Each number is 200 + 40 x the weight over its row's rms, rounded and kept within 0 to 999. Layers, rows and columns count from 0. The size before them is the row's rms in percent of the matrix's.

# down: layer 9 MLP down (transposed), 1536x256, rms 0.0966, rows 1339-1351, columns 128-255
# up: layer 9 MLP up, 1536x256, rms 0.264, rows 1340-1351, columns 128-255
down1339,109,211,248,210,170,189,192,179,185,219,207,210,202,129,175,206,128,229,222,164,183,225,147,187,161,194,264,200,230,251,178,200,215,205,165,200,222,148,230,198,199,185,224,259,188,163,159,268,236,180,260,227,152,116,193,189,226,169,231,206,265,173,265,127,221,158,248,154,189,183,184,144,179,260,175,209,219,221,151,194,169,242,242,135,201,165,164,194,236,132,152,173,197,137,185,224,200,185,164,220,208,291,213,191,157,216,144,185,241,126,129,117,222,136,133,133,187,195,106,275,223,165,213,231,121,206,230,181,208
up1340,092,206,193,175,226,228,163,183,196,248,222,265,259,251,157,129,166,270,257,232,166,216,193,165,145,241,263,154,161,201,177,157,213,210,118,185,151,214,146,190,246,198,161,206,182,279,175,209,180,188,190,177,160,217,185,220,283,166,183,166,228,259,113,239,161,218,202,196,226,192,223,242,195,222,229,153,243,262,149,202,162,191,191,275,225,126,217,254,219,192,182,205,210,218,256,211,185,134,252,143,183,199,217,201,158,220,224,182,144,286,202,275,186,218,199,193,237,135,270,161,158,287,211,196,216,194,168,142,173
down1340,089,204,207,195,193,233,204,216,200,126,177,152,200,232,171,251,257,210,204,165,204,134,229,141,212,183,233,255,234,147,167,245,93,211,106,244,220,195,208,169,212,196,202,256,245,211,174,188,256,231,183,202,244,192,211,144,178,197,174,254,204,142,284,181,192,203,206,189,208,150,187,240,137,187,255,202,253,205,206,252,238,221,224,180,167,303,238,184,210,260,175,242,228,163,218,155,164,236,59,174,246,170,237,229,211,176,165,180,213,142,251,213,200,222,191,157,241,230,181,248,200,234,218,204,248,235,172,240,250
up1341,099,175,156,156,157,226,203,154,219,228,202,218,185,183,109,199,101,207,177,220,170,180,186,216,240,205,185,229,233,280,181,210,211,273,206,177,175,198,253,241,190,261,213,156,212,221,210,262,160,158,164,216,157,226,200,118,252,194,215,213,247,222,226,200,189,191,187,175,197,183,196,258,229,278,174,184,251,160,145,288,190,249,143,140,242,207,198,150,156,209,248,229,131,230,164,213,256,212,223,198,226,248,163,229,163,169,243,219,172,183,199,244,214,141,158,156,192,193,168,168,220,233,193,178,168,139,150,266,260
down1341,107,224,226,275,248,128,170,207,206,165,175,233,160,228,181,196,155,185,237,167,147,204,212,130,148,172,217,148,141,224,218,252,148,190,196,196,226,228,226,200,226,224,229,177,296,257,196,167,143,193,227,145,222,255,244,143,229,249,221,245,170,279,219,183,181,182,156,134,229,152,172,148,215,155,185,277,207,145,205,173,258,213,232,171,215,233,233,202,173,182,189,158,192,108,218,236,228,241,175,185,122,223,243,174,195,143,227,131,280,239,212,151,226,203,247,248,225,167,249,147,186,236,263,156,164,207,179,161,164
up1342,097,220,195,279,150,183,193,186,180,203,167,194,241,128,218,185,147,132,231,165,176,169,180,141,345,161,175,146,176,227,175,197,152,106,223,190,253,180,131,177,209,199,219,165,211,203,216,264,225,146,180,191,227,249,241,197,254,119,186,244,154,173,159,141,175,146,224,243,237,114,220,139,246,218,185,157,242,160,180,235,184,196,148,257,218,185,163,225,181,175,212,185,187,230,190,186,267,161,286,217,156,232,176,206,142,218,233,176,202,178,211,169,186,250,182,263,156,276,146,168,169,212,227,269,228,225,148,169,241
down1342,094,184,194,190,220,220,200,131,256,228,228,171,187,209,233,212,207,216,150,214,152,256,187,225,117,201,180,263,174,176,226,170,220,283,138,272,211,142,192,177,217,133,182,186,195,201,240,249,217,184,292,106,242,148,204,225,218,185,171,203,189,241,252,193,184,254,223,147,263,192,150,192,206,190,217,211,215,300,124,169,206,109,167,110,161,192,217,264,253,245,203,187,138,124,175,168,244,276,188,198,167,212,131,163,187,196,132,156,195,142,262,171,203,271,206,220,237,226,164,219,185,232,251,178,232,192,149,260,154
up1343,103,230,195,189,85,257,223,235,192,196,232,191,240,264,143,151,129,237,237,214,134,165,277,293,120,181,194,248,211,184,198,262,215,180,208,268,220,263,157,199,184,166,194,74,160,179,209,192,220,203,143,232,176,172,194,162,234,233,177,184,257,301,198,162,186,190,246,173,237,182,180,177,193,148,277,262,242,129,238,166,216,183,198,91,252,214,144,105,241,169,273,197,228,233,158,245,144,198,196,241,211,222,224,174,252,250,179,227,218,114,205,282,122,149,198,216,235,204,255,196,232,180,218,246,195,170,226,166,158
down1343,099,225,101,259,207,201,197,143,234,160,93,184,109,197,216,129,204,190,195,220,210,154,181,162,66,188,177,159,216,153,186,202,201,160,206,188,201,212,246,151,234,267,168,244,217,199,218,175,130,294,156,245,185,223,203,234,191,105,138,202,227,145,219,232,186,227,166,291,214,223,192,224,187,221,235,181,219,238,196,253,269,184,223,184,136,233,169,221,183,153,218,206,238,240,209,149,207,179,238,237,179,227,143,251,215,201,252,266,180,220,185,148,251,189,242,139,172,197,196,193,169,259,120,139,176,205,183,183,247
up1344,102,221,162,218,221,187,233,190,183,148,141,176,214,211,128,270,227,221,234,186,200,175,131,215,201,173,214,201,219,171,238,123,293,206,190,182,227,246,161,122,123,214,195,160,238,251,219,215,187,218,171,268,192,183,204,120,206,240,133,240,279,200,211,166,185,222,136,200,132,174,235,144,137,216,222,201,199,208,286,172,187,181,194,153,265,170,216,140,221,209,186,213,184,191,183,205,206,216,221,237,176,259,176,222,153,266,99,160,192,214,238,300,159,218,145,232,241,211,263,195,117,190,162,181,268,204,173,206,165
down1344,095,174,269,203,248,159,156,244,224,242,252,235,238,243,229,131,279,222,260,169,190,202,171,191,169,258,201,221,181,260,209,208,132,220,155,227,259,231,124,229,174,150,246,253,173,191,140,247,224,171,231,193,224,143,225,183,195,183,211,211,231,209,193,116,209,198,194,256,224,236,239,272,233,219,191,271,157,197,130,189,233,196,244,223,145,287,248,221,204,208,202,189,273,174,161,215,166,229,191,264,133,192,141,110,175,126,256,194,181,239,199,219,265,176,135,165,246,200,217,250,222,124,205,132,135,192,140,194,157
up1345,101,131,139,259,206,236,253,74,215,202,255,192,200,174,277,160,245,139,204,221,225,165,170,159,187,168,236,204,155,250,247,244,220,206,169,212,253,227,220,267,190,203,203,164,182,274,287,178,227,211,197,179,178,216,192,242,169,154,228,205,155,154,220,179,317,247,158,245,180,256,137,205,209,176,125,194,243,241,218,216,188,212,151,139,84,199,147,131,155,178,262,177,180,171,207,220,196,237,214,191,179,267,214,243,211,170,246,203,232,180,136,263,235,163,135,187,280,205,200,226,206,286,247,136,167,276,240,208,213
down1345,095,218,120,141,156,199,141,187,198,213,143,254,105,228,125,266,202,243,165,152,195,266,216,212,110,231,240,168,205,196,252,115,165,174,242,176,241,176,130,145,263,184,166,244,163,249,188,218,189,189,199,175,166,209,186,184,249,226,145,150,234,154,207,226,231,122,245,195,144,190,252,198,220,262,214,228,218,223,199,124,301,170,239,233,216,219,257,270,227,218,226,216,221,237,228,220,205,198,269,180,189,195,241,202,178,208,198,190,194,207,237,142,189,207,248,219,259,81,148,257,255,174,205,186,209,128,158,194,146
up1346,101,215,155,278,203,216,181,216,193,172,219,240,163,271,179,263,225,316,177,170,159,182,178,210,225,197,136,235,94,198,219,212,137,131,180,162,198,157,207,114,223,258,220,237,230,153,150,229,169,135,202,264,210,202,236,239,190,266,197,254,187,213,248,223,196,218,192,180,308,194,242,248,185,195,196,154,217,199,223,146,176,166,196,164,187,196,208,188,260,186,237,185,245,138,167,210,188,204,240,243,210,144,226,196,176,239,227,272,222,230,217,242,191,262,206,244,237,68,173,120,197,206,202,208,162,189,189,225,121
down1346,103,215,225,184,225,165,197,169,124,202,208,234,232,156,219,171,193,207,265,193,209,292,244,183,135,245,225,181,241,238,207,137,204,177,103,199,236,193,131,215,203,160,251,176,220,146,172,167,166,208,194,209,201,208,235,181,204,155,227,222,226,309,147,193,223,177,243,197,237,177,145,199,250,110,192,208,165,187,209,241,179,158,253,202,211,239,199,158,167,164,185,244,214,231,198,262,215,204,213,206,175,177,200,230,199,159,134,132,223,193,191,136,217,214,153,284,248,252,184,206,166,174,131,222,162,226,216,149,236
up1347,087,221,220,107,181,168,137,232,262,144,248,226,244,197,207,218,236,221,212,231,176,233,214,230,204,221,229,224,200,267,217,190,177,148,121,181,272,215,212,161,158,237,215,92,190,148,178,262,329,185,223,249,173,183,183,179,194,300,219,148,212,170,193,239,246,270,286,165,180,194,242,208,282,244,220,165,241,201,240,199,174,265,161,229,223,223,188,175,210,154,265,215,175,189,209,245,241,223,241,190,172,228,214,128,238,205,166,160,181,191,193,158,215,214,150,167,211,214,227,171,196,233,219,150,190,255,176,192,215
down1347,064,148,258,226,221,212,239,198,164,213,188,186,238,185,189,204,157,164,189,229,152,137,179,145,209,180,168,191,176,238,211,177,196,232,177,181,148,177,211,216,159,220,172,258,224,230,213,209,143,198,314,233,206,240,229,245,203,116,159,219,204,162,208,164,226,153,187,204,214,202,283,156,187,205,206,192,190,197,200,223,224,181,210,281,170,260,214,215,225,242,237,264,187,195,212,144,222,187,255,219,232,197,217,246,233,107,255,202,188,215,182,169,164,179,160,191,240,200,194,194,249,215,175,233,138,200,180,198,212
up1348,094,198,204,194,252,164,156,189,218,294,136,167,180,159,196,201,99,250,271,182,175,187,227,240,234,267,243,145,242,228,158,178,206,164,170,178,244,285,188,284,185,185,206,150,232,129,165,272,243,186,206,190,186,200,170,157,203,156,161,176,205,223,197,167,253,175,182,282,126,230,217,145,237,210,254,220,182,250,218,188,201,198,182,225,191,239,235,235,192,203,195,255,206,202,211,164,191,201,170,153,170,152,184,210,219,237,195,120,229,212,231,208,203,168,154,195,175,195,195,259,154,168,166,247,242,215,201,261,164
down1348,103,193,200,152,152,229,230,249,203,131,241,257,181,169,178,175,288,236,169,258,252,224,171,201,187,148,195,161,200,129,182,241,244,163,188,178,231,147,255,220,175,246,247,261,214,183,226,175,196,185,182,241,218,212,223,280,259,295,249,179,206,114,224,136,207,183,258,172,284,289,232,182,184,192,159,169,150,200,198,214,199,166,176,158,198,164,204,247,227,163,215,224,182,169,134,238,232,173,208,262,163,287,178,249,175,113,201,169,137,189,162,246,246,244,169,236,300,204,220,212,222,203,211,195,210,223,190,142,208
up1349,096,152,210,200,151,260,163,232,184,259,211,223,177,269,134,253,238,206,227,178,145,224,165,246,208,208,222,222,198,199,122,193,205,207,237,170,210,173,219,96,188,189,198,286,178,208,157,190,243,180,177,190,172,239,185,246,222,250,221,147,186,264,222,195,225,201,195,227,176,226,201,261,273,162,198,181,166,220,169,283,198,272,200,207,202,179,103,183,211,203,164,209,134,196,192,155,217,178,182,191,163,241,162,264,228,196,199,162,163,223,190,145,168,228,252,159,142,206,206,142,180,261,264,127,133,189,171,244,161
down1349,099,239,175,243,216,213,226,229,282,160,300,218,193,239,236,197,169,199,216,237,277,190,176,204,200,246,232,151,254,212,213,155,170,284,230,178,234,192,243,180,193,262,264,220,150,239,252,170,144,174,167,128,171,272,179,195,184,154,128,216,205,231,238,130,216,202,182,166,141,245,170,193,188,141,207,216,252,146,266,145,204,174,215,133,167,188,264,194,208,191,214,186,191,182,183,213,139,212,278,124,174,301,222,174,233,248,179,243,199,225,199,174,194,235,173,186,191,220,103,218,191,207,153,219,237,183,192,167,242
up1350,101,213,240,185,218,180,132,187,233,187,260,253,194,220,256,228,230,241,172,209,143,278,194,205,137,110,189,272,168,157,175,220,162,189,250,123,248,193,225,246,197,190,166,184,173,117,131,228,262,223,176,156,221,157,214,122,189,170,280,162,224,311,280,183,259,200,195,131,220,209,192,124,224,154,200,152,139,165,166,236,229,170,127,166,109,181,151,208,134,182,208,160,240,204,212,196,150,154,134,218,210,251,274,244,186,267,186,182,200,217,169,189,183,221,248,237,205,134,165,125,206,227,128,278,143,209,284,193,128
down1350,108,132,215,232,207,201,210,202,217,209,172,185,215,222,143,192,242,206,236,193,193,229,169,209,165,156,195,197,212,179,173,164,191,199,222,167,220,256,182,124,157,200,193,189,84,158,171,176,216,184,279,245,139,220,241,170,266,142,220,249,148,139,224,189,219,206,223,199,192,171,90,252,282,177,218,144,211,172,271,201,239,204,133,192,233,254,252,202,203,189,159,231,210,144,254,235,263,222,277,143,168,235,196,174,114,246,247,263,154,257,137,222,196,172,191,163,205,154,172,146,194,287,179,180,243,157,179,209,188
up1351,100,182,120,222,149,223,133,254,204,160,267,155,203,178,186,187,210,253,141,218,199,164,178,199,182,141,250,198,192,215,186,86,206,213,156,155,189,217,167,191,204,154,147,188,254,228,161,279,194,301,155,188,200,266,220,224,191,218,204,246,225,181,242,134,152,156,227,171,246,130,195,202,169,207,281,234,219,183,200,191,225,184,227,153,215,175,102,224,218,263,172,220,230,148,169,180,155,234,194,130,214,241,258,188,226,250,202,132,194,213,158,154,196,167,201,236,124,172,163,205,236,198,234,230,151,212,101,239,228
down1351,100,175,197,177,213,222,186,208,223,214,129,252,217,227,141,216,245,171,123,169,161,245,175,230,284,201,203,214,218,193,192,276,135,226,233,176,258,180,235,138,187,252,318,229,211,151,248,160,165,200,130,185,257,222,236,178,185,183,206,149,146,257,112,153,176,189,189,172,230,149,208,156,257,189,176,201,201,189,200,179,203,248,189,167,156,299,275,183,218,157,281,188,244,210,151,234,240,157,174,233,269,162,257,268,196,189,198,186,165,192,220,206,171,221,249,218,162,203,211,197,218,224,149,205,308,219,227,224,240